Part of a small language model's weights: 2.99M parameters, 137M tokens.
Each number is 500 + 50 x the weight over its row's rms, rounded and kept within 0 to 999. Layers, rows and columns count from 0. Numbers have three digits each. The size before them is the row's rms in percent of the matrix's.

# down: layer 5 MLP down (transposed), 512x128, rms 0.0237, rows 72-171, columns 0-63
# up: layer 5 MLP up, 512x128, rms 0.106, rows 73-172, columns 0-63
down72 105:555467464470516499455484521523457466389472489513441534477533564440526520514456434451451561485452537507486539518555457551566435519530548469541550434446499466489491468570537465456490426501417474
up73 093:442398435435488579526515473426446463483454564497616561454608398548494488512493575566496423531548477489436495482483446512449506393424598491424436484455463570499523506507543504439496436528510482
down73 098:497595561621472483434502428541499549525494478494579568568504493540453553528523371498507529485465518499557507571504520539457510515442525411476551471486506456491537483479513441499605494477345545
up74 112:391483508561505525567484526496421531511510368421503472479548522539506513551426469471471464510539554537436518479505407533484540494578478454479483557475525542493457486566511527524544465537562620
down74 104:535495476495583541523455408526569517563481570583444462542429489484495449548602491503510453456577392485471489491476525481612486444458486531455440481466515489453467534486560390480631588480543474
up75 106:441482534608424576537498488527558478456510447479516568522485491448467446491465641499463529515515551558513536582466549568505482532547508481454499478512576554572488542527468434556548464486521473
down75 107:437523436448488480451453524473534460495474527456498556499456543514460563498515492546466502510404482443542481399473474419560441485534521509493531439503532490468495493531560594456555464501465584
up76 119:423446483513509541534507534362401491516487567563514398505484364499444501513490490480512496588510492450507434401483442467445527475480531567576509502573500503477492482499544400547498479599559467
down76 117:525471536463517559538480519475529484573551546513515547469552689474435441515439444481556594507443504399522484506569409477463487456468445494469460461455486459565488472510483535529484457580495463
up77 107:561501465509516464515599456541475546437536453534507516572452479517565528458521524483574504564505444519508406580547480420479549510495469449509430485490438548466450483479478478498520524445428534
down77 109:520480507588543536446368595389508485497429578538519586387482514431512469434498437486420477563519546447499524403449481470455477481518456451448551565519590520476450539524495434472497526507483542
up78 104:474564480453581469595500424504553520547574476444494413536558422420575413506493489519527508556471552593510517509532537539491457541449456492489534502507502500501471513503507555533432498503458505
down78 102:502473501467479462544477430485467458499397487629455561479499476530590559439463456490559476438548433593509524585488516474544530567402492478482514474511506535536529553562534547431495503487449492
up79 126:436575433560520475472513496544348460579483515561505533457400432457473529509553463458541483410543518452472447564477486562567501426503515481516530533479504509592540573439513487480520451487560563
down79 126:579512515528511531576509432415473550513511456465446471496456426478593394476537484547453434415483522481492435448603412430451505475551544543479477510520526536544509488651483512538459480577548471
up80 097:408476541569484522558509470586590493563510543557522504456492464421590489544599545493518398549431479518603467551468506446515540545514584429574489609433550520473463504512549466452397587538477423
down80 097:511519547481495460423416502418424572428399452575549550512474468490497543518459523501530513490534464496449476520528593400483478621508392390539458518523522463555528505629488474547483451423567541
up81 113:536504544468570490518517494568371526517411593476431525429493396472571498456441512492526466480553517547503415494477466457483573493487572577482452545420462514483534526473494461478514465531533527
down81 114:492539494527495559434484454372476504504627487528536528574406515483433551546486428404445534475433478502482582573486511572471572545458420478403496451535479462550480475498512558489536460509561462
up82 107:502518496539551489593446555515466562399501462539501528473495394494512523544496484506552522489438513522562502486529510506557423612538493489537422516550485491585391482412522489529446522426480505
down82 118:538449527399486443422554519567497528458450489511482490525481574517503511458478610445470459437532496542491412504492549456495482590551436550501564528456552506502571543563486461530495457405495538
up83 104:428548418553450524525589441481487475587420483477518540484493498462460467477533588608581434396558533463536546395469501504556441558511575533587560508504505550657451484554468507605571527482528504
down83 108:551591471590559482446353479393490490481501423425418488551422484492589406447544591466470512532548447467568558457497420560504475413495437388520447583414503532485498523461465508536525516505531522
up84 096:577506490448538447461449411581414456443460469481434532496533522437556518544478500495456533510560494455490496400514505504619467444461549425585516520465376457453530420424511528459494600420431497
down84 093:480467498548453481509549508540529578527473550478541454542541516524554435449497395495571471454392520499505514482417438466450577554539545536371495515571499580464446404535511460509467456485534528
up85 097:489439483518532476608444544532552428543514479465518458510518503580425409569434550434451437522550498533500437427592546474524485469423499465412512580490455483516497412528492507530537550448466500
down85 093:445510483432480516476534508608541479417512495475493386448610515526560451415509507508532552499475444534431518582532451451571437443486560473428427531457568563508517557388518402523484525558502498
up86 003:517458575522525459508479473457552581396590464449538526550374470444473452510412504467451535424457521383488508521497445508478469498503531595530431504562496613434536518513487459480478414490448469
down86 002:519512474438558454506521444368430472512438614475415444535460470415536505570498395566489413472542465482511534505380527478582555413523492531491528592544496529550507601523456494510504537440430505
up87 109:460468575491622490507565492517438443511576505551487506361406539434519524439472545446503498552501533489464483542496564517534434434453498489401530491440569541413418476521519478536536487450475516
down87 107:488489456509504559549477433424539479517418445502498507548498597568395507448559630466561531510548456472551511425479472506449510474588496581540549454490484407467503536493478541544505532560477532
up88 099:503506489560535437544607429520539581577389512467543474516461559533565471449436511484430462508401445539534493527565570543497496483581471485517547464510509564669450565381470537511506498494481537
down88 113:511450550479487588555393502459444475442477516542493539459537496508539478507589489503460454498680525433521509425491404534430431492554435425533533573457507449494522559553572501557521529548514509
up89 119:549483466510498578451461575544467468454493449449500513498484402447489520519492492505475492469490625510477543498534485528602468506625490496520534534437376483484482582515524531487449557446504460
down89 115:443470467461447470494523543436415449533457497490508452483399427477431508518501498537497474445485481570492572525475526504578543474434601588486463444549577524485431446473448445509429536424491460
up90 094:532468540483508452395463538493424561461511491580441550506554445517513508456562584510575568463529403490470463492567478491508525476442484546475445445452434583498512484478438475543538462498552527
down90 102:481555556520520570497509494465474436489575443497561595586522586527484523501507557564474465607370571509516549540437523508450525548529571444538518496447581417501483479473551512534513424524517486
up91 098:490419457406542429509511470412523485541580594449436531533469565536505538554446547469461467500561556488484563445530407490497477507577594492515526499457528504526471581488452495537505458345530488
down91 100:510490504507413517530471524620552464591495458479459434465499459387536462408462503508489467485501524555444492471552548494490469540525444481468576491500472502560551456524444513484486563450491508
up92 110:533495392507496447565513573593424554510433556480474493508552514461471495480566433407429575531482445525443403550533526520471511474562465529470521525427409545402483578481587489512490486521523547
down92 110:503475565494494575513520473517453475482394483490515465465447525459515541549416507507543490419495449435452570534560497518476512480567510552578556513475485540477405497478499443430412458485505552
up93 104:453445511460579443583542431573554673507503540592544510546464387500532540479475535517514510505510467472520382461469560472510475575542508551492501515579483548491542557576502428448517505500456499
down93 106:521463476619456491520415468485455531514499544478542552506554497556515505484553523550488424498504492576456549501515487454573555479537493548476545524451497497494550483561556545524481440606539510
up94 003:450518471506481534475535501440464484533485468474430382539590425427531502443550598566561553538547588583467519446442449471462570501561529446493493519611476462503529426465466452465413431550468483
down94 002:480543533515481501563590349473518492460518492547530603524592646517475491462449502469495615564475426484490446496506440403487531576516582550550638475475488598529534568519451472504427543493556569
up95 109:585592538527589511515373543439442520534485511512504440443558477523475583552467478500507559531401487417464495466549467440586538466475544472509449628508488528506476557489500540517437566570570527
down95 111:439482577383432494551617417532458488492488508645448485504469497544556434534486470540480526467547481525484430458467518532553500586477575476482480476443435519531564454449510426492523510511504484
up96 093:488541520452510476555570572435431439535572384496517541566446482488536550499569488480499527562484540563522546544533512538487519526472484455528526642569509459433544527522480530452515522476470477
down96 091:470459437445512469533529462495590548504477508570585519525456509547483417532528427550562422479495460491593523574459521513524448559471419417543490443462473518529499413575498475544558395507596554
up97 091:557574531584534543560487488474468488473492483494533522484527459573563488541466494442458482550423556567502441494566429503506484450521547447445494499510383579521464476463514575451504375485496396
down97 102:478453449504529519544591497518443491533549493507478532426490513485393464507495587488545462544591460425543536456429509492510385467589568517518496397584571490469492465524536441600499485552477460
up98 098:495505485522491547424438453551512610460552466543557456503456505529498475525502455504433491471541516516492521468641407434506457415439473456542505382547488551498492478508566475571553462548363523
down98 093:464581491452506477441500537533491546598460567395460516468539526545490526536565460452637435535478537461415507560624480514380503501543464506470526490505441537431463496537474521534447484518469468
up99 116:517471510524503460534501510529520570583527427527451566474426459534468546472486473445577513459493479472412392533512403467473615523458486416548539571504466399509549407518624490580516630524514543
down99 123:600524502520561423510412561537486479506561491525551544485524557482572438546524433493473410509513477521500468466580503493477532477443458652378516490530483544511551520531488541443520411461453522
up100 110:572513493527552537492454561595483554445404506444458514462542431460420607560474610500524481562444477503482442487577527452542492489483423534482555478560428533469476469528506459503446579504440537
down100 117:505502522508424493459459523522483502480524543511562501525452501394514450445626464428425532519518494563456498559442422561590551487473506459496494550530535531481543572568477408506590523514481423
up101 120:601519457502402444434513498524510460448544403542519468499526581555489503493524626449527560588541450587569464479531521528512446583518467433495569521466478458544557541423467502526533527469402491
down101 100:444471510491662514546482519477584436598461561448462599505530466446469515510466526542492420506505466451460489482466483518474530419445506599509430466521506469472418539542438506441572542471558513
up102 119:524493539473493486523528515403463474460472500474554523365578530557470510521466596480548459516609457500502487542439470479474503451523420476468563504424537593567387507543440579542557538494575467
down102 117:422524486462551436467551501553525510459509469534455519513495459403438496519452509514555511501487509455497511519534497582618496556586583584513494478484533560578472502511394519538329494512458565
up103 105:395421509474513465469490545559518516527550492396542398574515475438524609481509476540490512395530581487504486500523490553571540547518507476523524541472493544493483557566521455428445474327606468
down103 108:507501481457529525466471502482446536484372421500501472496569478560470562525316433530494461497498555566407461504537525451502473536417468466393471476442441438502433422559462509492483546448561610
up104 115:460518550557476507574439471491422567419435509617559547466517419525570499476522481346481540440464467437445462532528507479488494567508551443598485570463484547576497456542454562482480464490523570
down104 111:579544485430394464441615537542525513410569399498521528532484503496390522480541462579501475568513463524435541550480472488515524475526564547490576428408465473397522495472572468478534526391531534
up105 112:592504484570454497479547574494504507418468555493485489583575443568473568470468526498564433451585490447534468571523506616485524458472450555433464493557448448502467551503447466508507553482483441
down105 112:573541503519514512594437458474483551486528496513502493434505417470414427441555556483484495580607470447412467503472556438474500448482514535460463497486493501538494451425488600472459515610554450
up106 002:417467489536524463556479474447622523455557496522521501521393461500533409505441558466451452533485476401545504571542440466492428532499553539534457486555505572470587536540471420441512440414459503
down106 002:483544522452541461518460477374478520525515600433433488548480530430491530553457450576468394508567416488461445419444536451553488476553462494485566590500459515513521570576457505478552523427432510
up107 095:521481470446441449466408425495441495534407421566448579367548426441543435491400511451500530513515454485508399501493533479475496542500509527515511589422521548475611531548492475504461514549478517
down107 106:520499471632556487516526509427433456457631529470444440549572576546573532552444444447527513472464488469470577472416517527507596509442520546430433519467554568458438450441570529477472526606464425
up108 111:600560420493523496550464467449516511525474573545418480508473511441548499505478497614496466468508506497569521497483440492520532430446573444511635507368482466509519569461331405516452493446579473
down108 105:476449617489411515453577448509467510524489448570510560533439432476511475505490442541475385572418554497498580504422481584521480530587532536520510341503506516468548435484531523477553443524592499
up109 107:402551570479585517505426448597350531495474495530504437596503457469480517476537495491507459444478538522486524555531522517463479485621451513486596505513584495604452521568503520509549503498502518
down109 116:487438520551541471431562457508538588459525479510471611582468471488520527366544405578429517402524501509539503559426551523561470484448524565522483567402437507587505436523525530467471511488549595
up110 003:525430458525514485441583519455545606481583435423460397494469514407486484395460592552545553474579563479522515400512498478454475519446525510548481442574526485396530502503542553420415518543496514
down110 002:456592419554471497548563471522513400503441494481521505515569475557571529547501437449503522494487524513579521483459565481580474492564567530515546520478464530534452583522375399539386510492582525
up111 118:574524463506513500513469518499474505509541442480543451414464458510569488587514431424499466598578475563501573509536447500508496407461549539500537460478487569479506481491505568555508463546494436
down111 117:574420482501570389571548574631441543539526521474454549518491496548494500476669518445496456503567464501506479540585517425503480543517518525468508337564482464457496511454512468418495554508510484
up112 108:481503578521378405526575515527443509492506518486528500465486455541474484459550500524423597508529475606477587457503499498372483480407545550474530482590534524454447496531566504532377549484460543
down112 107:453468539517489550474500564556611463570530462515519446410485504534441404466471533507545516477558544474516464536454476464405556562473544450534530517553544477568485608546452475569480573413439589
up113 003:472503567511510497551456508478544435434586521448524488624380461444510434510396573485556561513445495379548430525549423521463471534476470519509452540535479559465505458553492413497490389517482413
down113 002:549496499482528469513481437388424604501537501455464476530490471406474516553498478576397425514562391448452514510447510421530557486536436519516518567549501619548562564471478472483478587440440535
up114 105:475459505532554513427462419530482541444501460504547491563440537560577626503524545558528500587483448584553543415474450504462396485545445453521486423549541558497470449426505477551519473489531507
down114 107:585546553470500555507499578448396520523524571466470480497440568381537503472511472401483577561500495568492544501490549598392530435469535469544549577480508497445497579490526556545510509520451446
up115 110:518528529495590515509541489488522499472475363558517457477539559518465440530511582467506451469535509667516438427480501348521394596510559480564532478474576467492503488469508542536507544471523413
down115 108:498513568496500621420529501512481525472397541494472650530515497492529479445422500484497506561519506467471474527475510499490541500455489530569518569509521468563543591375480530484508560478445503
up116 102:612477461430441565505462469577507528512478414495497524552532525408501545430512527599526485547535546566516437424368456501458437555611509423560509515565391499551473477479483513547543520559504472
down116 105:409636514594533513446541500473502455531620501504522510490521450554441434533530504511404532518413493436499507528413481444529568516518479478477563589500595554575540557616551527494458504527506456
up117 115:468582579529472474521478571475550549523513533527515481454465454632430554511579493559522500414479496443533440525539533457481534448498561523472505503486530593490484474543594492529557455502519567
down117 110:460476420540498519505433467541541587465444489461484447469494431522543518518528511472486419541458601437490581503525514557442501513507436514415414438581432460484467378506481465521463530578477509
up118 101:551559472443506436445539548474492455526439518484547497521504467513416493403510455488436600494547436569511469487491562570517516553477506418526570542493466480497501541603440550521402522444435526
down118 108:472469490485459555390545471425509516510574508497550404329484448453599536534494479576572487524387591557524562481436523473465475490575487536540459492515520471495525521477583424481494545442500424
up119 110:479527491418485486501480476551484553594454561546496436572446499518462509429509499480532463461454440576577413459543504479522466498501458497482489599489492475477483482468563484573469616527483387
down119 106:612399541540520508417520461537514486421471449470495466469472502463549486593588561455523508464574544505473471488382457457565455518495551492489470535560442491492454459546418527541478494485518446
up120 089:524459456447467476414431533491562520409515465514509615508507530460484574519452501554482433442545501503540527492532393504583481465448466548494501489499557575453531490581537530529400523480402504
down120 093:510487564512365537414576525537454481555438565520461498513482508482498528557498620528566641392460511421502484525529617444448483503477488483495493560478456457480567550438460472476506382430561427
up121 003:534437545509492529453544481495507579471578389418493442531420537381508478453469599512599599427517540477544483470515456513379424559499527498519525511535479494413531499510485485448470383610474496
down121 002:474568453506510487478530421423494456485432480500491528463535482507529544516467428523500485537504426446495495516465576464597521488539556551554490518454485546529539608550375444506394603468516546
up122 105:476543487465499490442500449462487440528482580541464508485442491440474431579467489488542450447444530440443476441512453618535593493546487467598493565539466568586468476527486502508510478527506440
down122 105:538499466552510482562427522565559535592564481538509448557509465487451562496575468413439529489537500424519555510556461417465459511472451492433495478557518464496502423616597541506526492526591496
up123 115:482497477590595461552542460440494496514392522485519463484536481488514592478496513535525582564537398514470486493490410545517484492545534575559477432445482573479409509440574484396491401528483483
down123 123:527499478533524599468579486443461451541486520499508529460487566372497526516579499527552540462496572414506569541589439535553498400525437532498466538464461462520486567516415482560511442513505527
up124 107:514494450503494439523579512385448466437551472458486435471441463417485518501438475526461495553532552416553507507431497535475538463483506498414517508490531444514546550568601393425446548481552508
down124 104:520533494540556454494510513582454514426535439535515471527454523509470457445455423442473453566487503603465491465531438495445514547500492514384492421473596514562478537489622491542460504435465598
up125 003:532467460472480570431542558526460454549453404460469453484542496461537516509545541543655556518522526627510484484541498519444498512512515492464523514528529415480454483500473469507456486612538550
down125 002:450499473521486566511527443576581505489565409503574600431579566576540544422419522437489531515518439478455512507526565493489420574536530471590505458436456513445541546523457498467437554509527476
up126 111:512586498471482544548594521513507505477575524524525499484466579495509396553492560488515561570506621511547529439470501537581549495484551574406523524493434572544525490535481442549489567466516527
down126 112:455479447520369511439540407529508442402508551429472524477462496501428452486466560445396538552486464511537512503565502526506451557457538548571563550559537495499449475500495527467431546428469496
up127 113:459470524460561462604404556527504571530479579494460524458583503513499519491551534550527494482421429458523450440589497526502560534429564535475512467540384576531481569506505482502496541487475532
down127 108:451399472554444571427504517508514478544483438552566474497478463478510515469514459540438534571452461480475502440485502527524500501481414526492560440579509474413533468379455520463620578605491438
up128 102:456577515506511485504443546423431416553522529527498627517507580473552504510555409456440508620483488432511532586536518492504512460545548537593592522549539526516516525483566512407469533537446498
down128 103:418502590508449514551478506604492541442502455462543327567422425514586521534499477499528542487522463527513417498400549441500522513466559481386463463510533424497403407511567479496466524466535529
up129 112:448491493440560541462573606453586498444608515487524564529510478560524579464496600481547473513429501469560492384473452600475547567527399470508523453472527515475522542543545521588569486510510491
down129 110:478432517497547559509524463487460514459417583526436460539450489537510409573479481544403486448558429483581487539509529509516546470463471487511506491505489477550503592465431520552478622494427611
up130 096:481542520417539500465454497601512397497401360463485544454479466545423546607503562528485516448516539409482493541505592534545519494564498478463449526506419483444519474424535459555503540527527417
down130 094:496522443507538516517619428492470578486591551552446468398474506510524464501485552444468488526508531471478479508492493526508521488498543553550507507539497460516417454510451521385516461453643553
up131 097:539509541598520547522435521486505500484524427539486548478499624448559502535544497524460522504529461573497449474505516473598399555474423494536548443577543434481568438461532473507480524447410528
down131 105:457478498353485520469560543516485458463573461517562522623501494571462545472433554480523466549473522546548603481483461455532565455563512529530485582485476496498534560507493495612495563564562478
up132 104:506471452471595507502533402493426538409524443409501428481498471470503513480522443491567486487504492529491537490497483433581453509499494481522588594470538469438454555483454557506550475441537471
down132 105:451526492602511504362514542456586487536517470486448494523542511458456536504472574538571494490564538453486430547499549564526518461487510502422489515574548501522543462550485510527428545600470476
up133 003:398478500428493539505532501472504397493410489483493449577516478476549488486485598480586543603471492510541497498514449468478519530490515410430516540541519454505505511549480361460421440520545522
down133 002:524520508527568557541509441475483570458604548450505554441585569530463520426461462471448500547517413483417435437529471419515501562539447489528586496500498592485534528534481541499511571481533547
up134 117:495528555440557502531535475557396598485532519532526500486518520457549517469509584525505464496521561424476417526468526581517559564530440524407371494493451447490570500451457477547430504458439456
down134 115:544482536524520447489431516477521500547574450446535452559527484411516460462585495497453565620481446548569495525562476466449503608513560414590531491474606512460392491486439438426496477488466522
up135 095:393546594440581535481476452430417459473399472522497540451550410528534500486500595400469571562482489510457480480538525518537469466476514465459503543436506515450433514517534524484524557563537575
down135 112:581485574470474516522527468439468513457574466455546541558464597536484445475483514479411539580491518513561463523441478555431487541482410489621504455475479460476569410608517452421573469526556458
up136 108:497504479551586409459514508551537544523502585416537558464481414469509425513602562507511483529505535516557523453533490532524419495510502480528474545480459467484499533615440535568490501572446511
down136 111:504549448524484503520512571531497447508489402487533425407655498507555520514414459436442531410541564534468470508452448408451515547513539430406560466541546547509471493457608538482491521388498523
up137 099:554514585409548472489614541495481567412527506405528576561462477565552480389522420408559562575489427520542491469561497491428541497505492538542457507493530447432551490472391536475440555510512529
down137 105:555445473487490463520409472492580496452567471569475458464478571415493481502517522467463455497492493461591551476454525509460446540521526449535545403523549495506481470440464520514540483466476460
up138 096:467508580494552536437453535356533536540469501437453534449415480533595442481564570499417515528466533439510508491456394511426449508584512557531555543459569575527467502458503441547534473424493521
down138 102:529552444549440561451602512574475469482516535482442500536486467579517510446531534535436574479503482487422498491406573426435575508484504573456532580506398459534524511466591475477452494444518526
up139 090:379518458520395547572500398539468422552512452468489453446506423544476458489429617476528486404412508456517509506461509539467581481513461441481551545441507550514441554473497520490505480468557480
down139 099:513441560370484528513562464540522546562413667541518512536539489506504504416530519512575543529502486498558447504576474490465515476514535459497450579437474415480607448463492567594558540549633504
up140 108:541591456494391530410546496484478431467445469466456509505413505385578451509513455488488532518372599483489496562560521576500527446496551536453544550484492484549534528450512463555481512455604557
down140 121:595435503517563390477483529548474558508460564544542455462564516442500521490571414536534570478594463505464449498568488530459469569466570499445450538520552527500516480497518471437450430447543495
up141 103:521502528547590432498434538512404576524477445515437488462533434494536612484512465496452507476480482536501560553391458452521442483517550456417540484456392540596452521497431470499439402540505478
down141 108:459470525443490536507559519480509420504505551469508602472484658430534459545490530516509520557498491455472484491406550499610554420477395502584432620588454466517574494482516541549507533577513506
up142 091:451499484462400468548490523387463509503505537467582470484469528507505440443515528485482437585497544533487538533504474630386441469511498543437468572509583512448421488494521518615483448542515382
down142 095:534557449609554444516420471550587493504537456589430606534474449464482517527589400467502531414519511509590475417493424498560551527488526526532538508454437466483595493447440432415576577588438520
up143 111:489483534442542407460483536581478537616605502494599478435497528526532546458525550467534510649596412453461440546555465644550596388520485456429413482429490518531547506480516478491504456489494589
down143 118:515477484545548492571475403515568522545481519558545499493441446488505538446482451491475492513520551527459459494476540510491519536586575505510475546469515515498491445417530490556520510481437441
up144 106:464429524491579524536482521542413481509502429501527532436524399477499542579579451480563619410525483547485442548486472462510464532510499433580399539496487469497492468427586473470444593487485529
down144 114:604578478491468520499506527475493518543523505509532446471495477483502418450380485501485503557533512547524589589561446425491460477487556505488629581523529457525520449585486547492410485534576428
up145 103:487528458620539410554442452505478458516617455496523502476544475555489457495629531457542596523505474476461523471450462535489576443627495565516439564503466562513495472502487547544483468494420508
down145 102:543432494589499504574504536511487433501434475524473508551501515485462507549440551542473439505522525555595515451486516517504496597437586543473574454470434498465493489533477568502390501474554525
up146 104:578463571459508452559443545509501531474369476541566475485469533545607503516417499451383507529588536456484477583522488490528530434423455501447501568491491499533471476497432463496502549460558513
down146 098:405447473504522449479505545522576488507500494523498500472581527473552524554566450492530479507469435480496526479422443465578524513485448448438471433504562542495521396406405528578527520506473541
up147 104:404524427534465484428386463515559502466535488413549474506500485551454584406473514622481498486472562503471525512421557497505505480563512376462542545548562539501535493608449510471458570416505527
down147 098:570499474386551469511655567532488463488596553536491489550476519495460481499432541394474462536571458480499438500523506523458470527544543542561521403543447490472497543420516445477468499550453431
up148 092:498451540475480543517398492558456439483464378489476510473543483482535587605518579566639496461539544481481514564494389604559433458472510450516527576557545481540458487517530521496451541466588493
down148 092:450494536480546465607515546511536570526542521566422522530468564518447448499413541500482461528529532450578394475571485389495419528378466427487526478442438478484633484498453477490478476496529477
up149 101:483397446516525572614442561514500528371541497530426409475577482471539437525408498481464464504550548571506464502393535519519544514522488490521519566445483551499425506484454603445474535543529583
down149 103:548551544546429519536508476565513495567521500569515422507507540395485448571484508461521467593597431577452589476433485548435537474530543497460543636514540598508489568511456506578453495495533398
up150 109:482592513552520495548420486417566527467483566450519490474477575446501454396549477552498536509620541441496437510506466523504464505571541426535556548495480612473486538571445447505536543487480576
down150 104:511471487471444478431451564532527475547500514489553445422590510523501479496487485521487475441483450505462489568541589461479522481448497482531547491555532473521435504441434512450471477572435525
up151 096:461544541484549543389409498477481550525541608529504545443471486473586534523560456534369538548443497447440547468461404481581419467568484419539464475497408544563533495531525483487580420586493562
down151 095:445545512500466508620481457569564473598449515574426574460526492559467411445450553438600493412505453489454426546573490449399568565482440458504497462508445462513506449523429598516505519495462566
up152 087:431450530515492414543442501481590515523487608532482490493447476592529484529550538378498505454485458541567545461490490412475524545493511548441502524588563609548489482554469550496553497462350476
down152 085:486453414483503578530514494561432531441530468508459499530463444459538519548530486500594513515521438572426473507496439538590543580430519476464473466550399331434447573457477450462440590446457528
up153 077:499525485547504461475637606513585466404502472529471474574493424522500417500584546438486480472604490521476445391516417541450628391476550558517580491531472551564498398536544540544555497484450565
down153 090:557513465574534446505472503457491439417559469510556499484513549514449442529524539458476497512546485484615438457460478555520518534613481527537599569523463518498509467575477620602528456538493461
up154 108:505531521372544472470526482475450470478488591516432649508557522477454502437496554535495446637548508544421423503571457471485522382529488553566443463410500484509524492516525459534445501560498543
down154 104:458511467529479513567506461493566529435560506456600479468543518505541505496600488551510450504540472457571481444480603468519537503550509446563413475401460452515518531413489539526490546489406575
up155 108:501548470538473549561472516445541542415504450596554511491538512481515438436544504469481455543465541606507535475497463442509477470543509495537426569466498545454583542393523463538456460425454593
down155 110:405458464414518428573529470574438469501500509505535418506508551526521468572464546400450463488541466527561439472470518541498530520516478491510517441531496570490428402528483500525469537469451442
up156 002:436441367622463467561478559443507537552563443499515477523488465440445547562523488530497462494604516456534503452432467500556521504475460513500425418539518521462505453505538506526561513521390481
down156 002:461514480542461517541442485464575473529504541588570454567469493478493485549415473487435478510537525483577534470494568475470466477587568541540586528554506466463536527427553445557455477491501480
up157 109:427532576473451462462529480438525461498521538430545512520429584497417580458459598463627408526531496541556476472484498486522507481485461507505574479492638506432564496437508451561492544477446488
down157 107:589498423547483454583461488441452469530393443439494528483589523566525490490363473486463464547562564546456569491499510476556479423479508531601437470540444463540499491556539517456459568486506521
up158 097:476466520555489478532507421482500561536538471483509522465572379571549578464477488528499440511394386550495534434403468425429478456562473487584591440516477493551451456477465453460429461543564562
down158 096:498515564578566513500376485424565519493602574581482547584559528415530558459513558444539471494566510482602497519536551528502520462392527418536540590509491476556474514475513555502557649564487457
up159 111:451460481566495565544444638521406469511456528433439467435549400486566472486479534446554436385542553527508525466505531605462530457560445492451477579447510512558425539467455524427473525509496513
down159 104:546527493505459483533439538472507480517401641505476530523549534424583512463508424533612445449543535547430446445542512361484501498484502467556501551549441594531531508545526472535568568449520532
up160 099:591444492461497457494504560446419487528550508482512607518598664509469524437487550401473512567510379501477571556450514446553494487556493508465502535514467551464513462485528426509464506459463519
down160 099:434452530490429590484567451495559528440450430425541418477453473473453544478483518632580499455446526538553450556547571515376441572572504507502530420458536531520517461477583545472535479510462463
up161 122:468534547522532539593467429487514413475482561479435498484589514454465437400570493546502418565534468518517455480583419499553400507534547468494469501578495653479457506501521505426504565531452486
down161 115:494497426524364583518443428479500620532436526626586631500491524566568509501565525487542467449500535484525518489457536515591526544472526454551534555492487439521542542586469557493476440520471512
up162 085:585504523489453468516514469567548508503489477508495518537481482396542445596511555573553475490510359468570452475610435522590526523510471390467519491474397480461542531542436482430465531507417471
down162 087:383483553531506492485433536536583516359626507508472475506483540525533563455437469477421571494494584459467539471505622456493468520456565471420524412511442521527519453492454463415477512509426598
up163 101:412484580445480487554458424568500445491495434509586458570502552471559426430530482536467446540435484485588472507517501466527390453530519449484528556550516586521552541455536465572601488447433471
down163 103:440448516469576585493524511515494588476477501469542577458590576447520523521463605475496507486487490440420529465526512487537443468432451536516472390477441474521425564562473489492431411530458516
up164 103:440505520474586483484576456427458524464602506446447423586443486481481496440495500485527537483491552532485417444546557501472572524437567531551549565530521485566459494551424505571485453505514559
down164 096:552589473410403480550521480469488582430477601495552556548549486527470479539560470487549511510478478513551467463572485577486511474498518507557488450474502454511531484479448459481466557515440475
up165 105:428511582567484479561565450516567473545480483465415603479494540437522508447575592555552416603527434462504462549506491552527457472533553554550487552400512483541538556509483480521563544513463437
down165 099:512527446489535445538512524488420547489557425530551484484469442504485526551447605487500480453525453470484538430431517423583540449453516466487527532495476538541439460512589469533414495564489419
up166 095:522493480502492447555561482472457577360550512581543519497522525526450489472543634497440599593440461457542504528517502468430560531516522500463552461535511498472560458446570487539452484556447443
down166 089:470461482436506533537506503514548454494357551607411421511466447529513590477457358561554531470404461562495547499581444539578535526501504478556445493496493528496463513544472502460486522507594577
up167 122:449438429531494454540426539540508388516553446572479534554424468560505615510466554479413428510559570475548542502523454525477531444508427473473504496456469392492514495511519534527502498547487494
down167 126:543440500578471437580463507487532503513485489371535451497426504514514497495526426601427562403466476474530512451532468516485540439575448472572517538494512514535597463574520507541560491502544503
up168 098:491444600455532557539471416501537477490543407430501461531492484544551526441418530474522508469449476498404511491406421479406593509535487495454553492550574413485547472492434486525504541377478477
down168 100:469624509440375457513475479573449485525465458479474517537604492410585506459543464491562454497469462496532493492489496513552577449500493596487461535514513434468513538427429435391436586524432442
up169 119:471493512496593470447487502492540492465493430559487535407568474546386446454416486574491568504558462556463452533535597451524526572505477442601556509540538461464635504539572524439544586525547595
down169 112:518492402558494400493457480523476561501471411503539514456586555632546440558484435571562474386505503564539476499532501490542557440566398437532532474476497550499499536353553535509498530547560567
up170 002:490502453523536419513541488500565572569556531498494546399497499526462546491526457539506464531522502530545502444497543528537462516429533529533435342502495508407490517574548597488539552495508567
down170 002:425501447495454559514487596663524498538502445488577497514465415565567480553470521499504487460463558512479505488566576557511378493512506543446423489551530436516458486433480427557469436563530466
up171 104:477480441503487524483448573501455480412469500516418450510557548557484455479555552486521562469512499499462482473583630521440437621512502409617584471474568518401526592494513413518455476518502517
down171 104:527508471501465407392478383429380529586517492486419557534415494534535528496570470417529558494369509498568523467592452426483463550500474531471498580507478439558487467531524519459414451554481459
up172 117:459537518498532454422427432424504463472469541532474509450491459512398564508439546473636501521590446538355377539506391537400556471524498461459535395432524525454530448535536493482485528472456501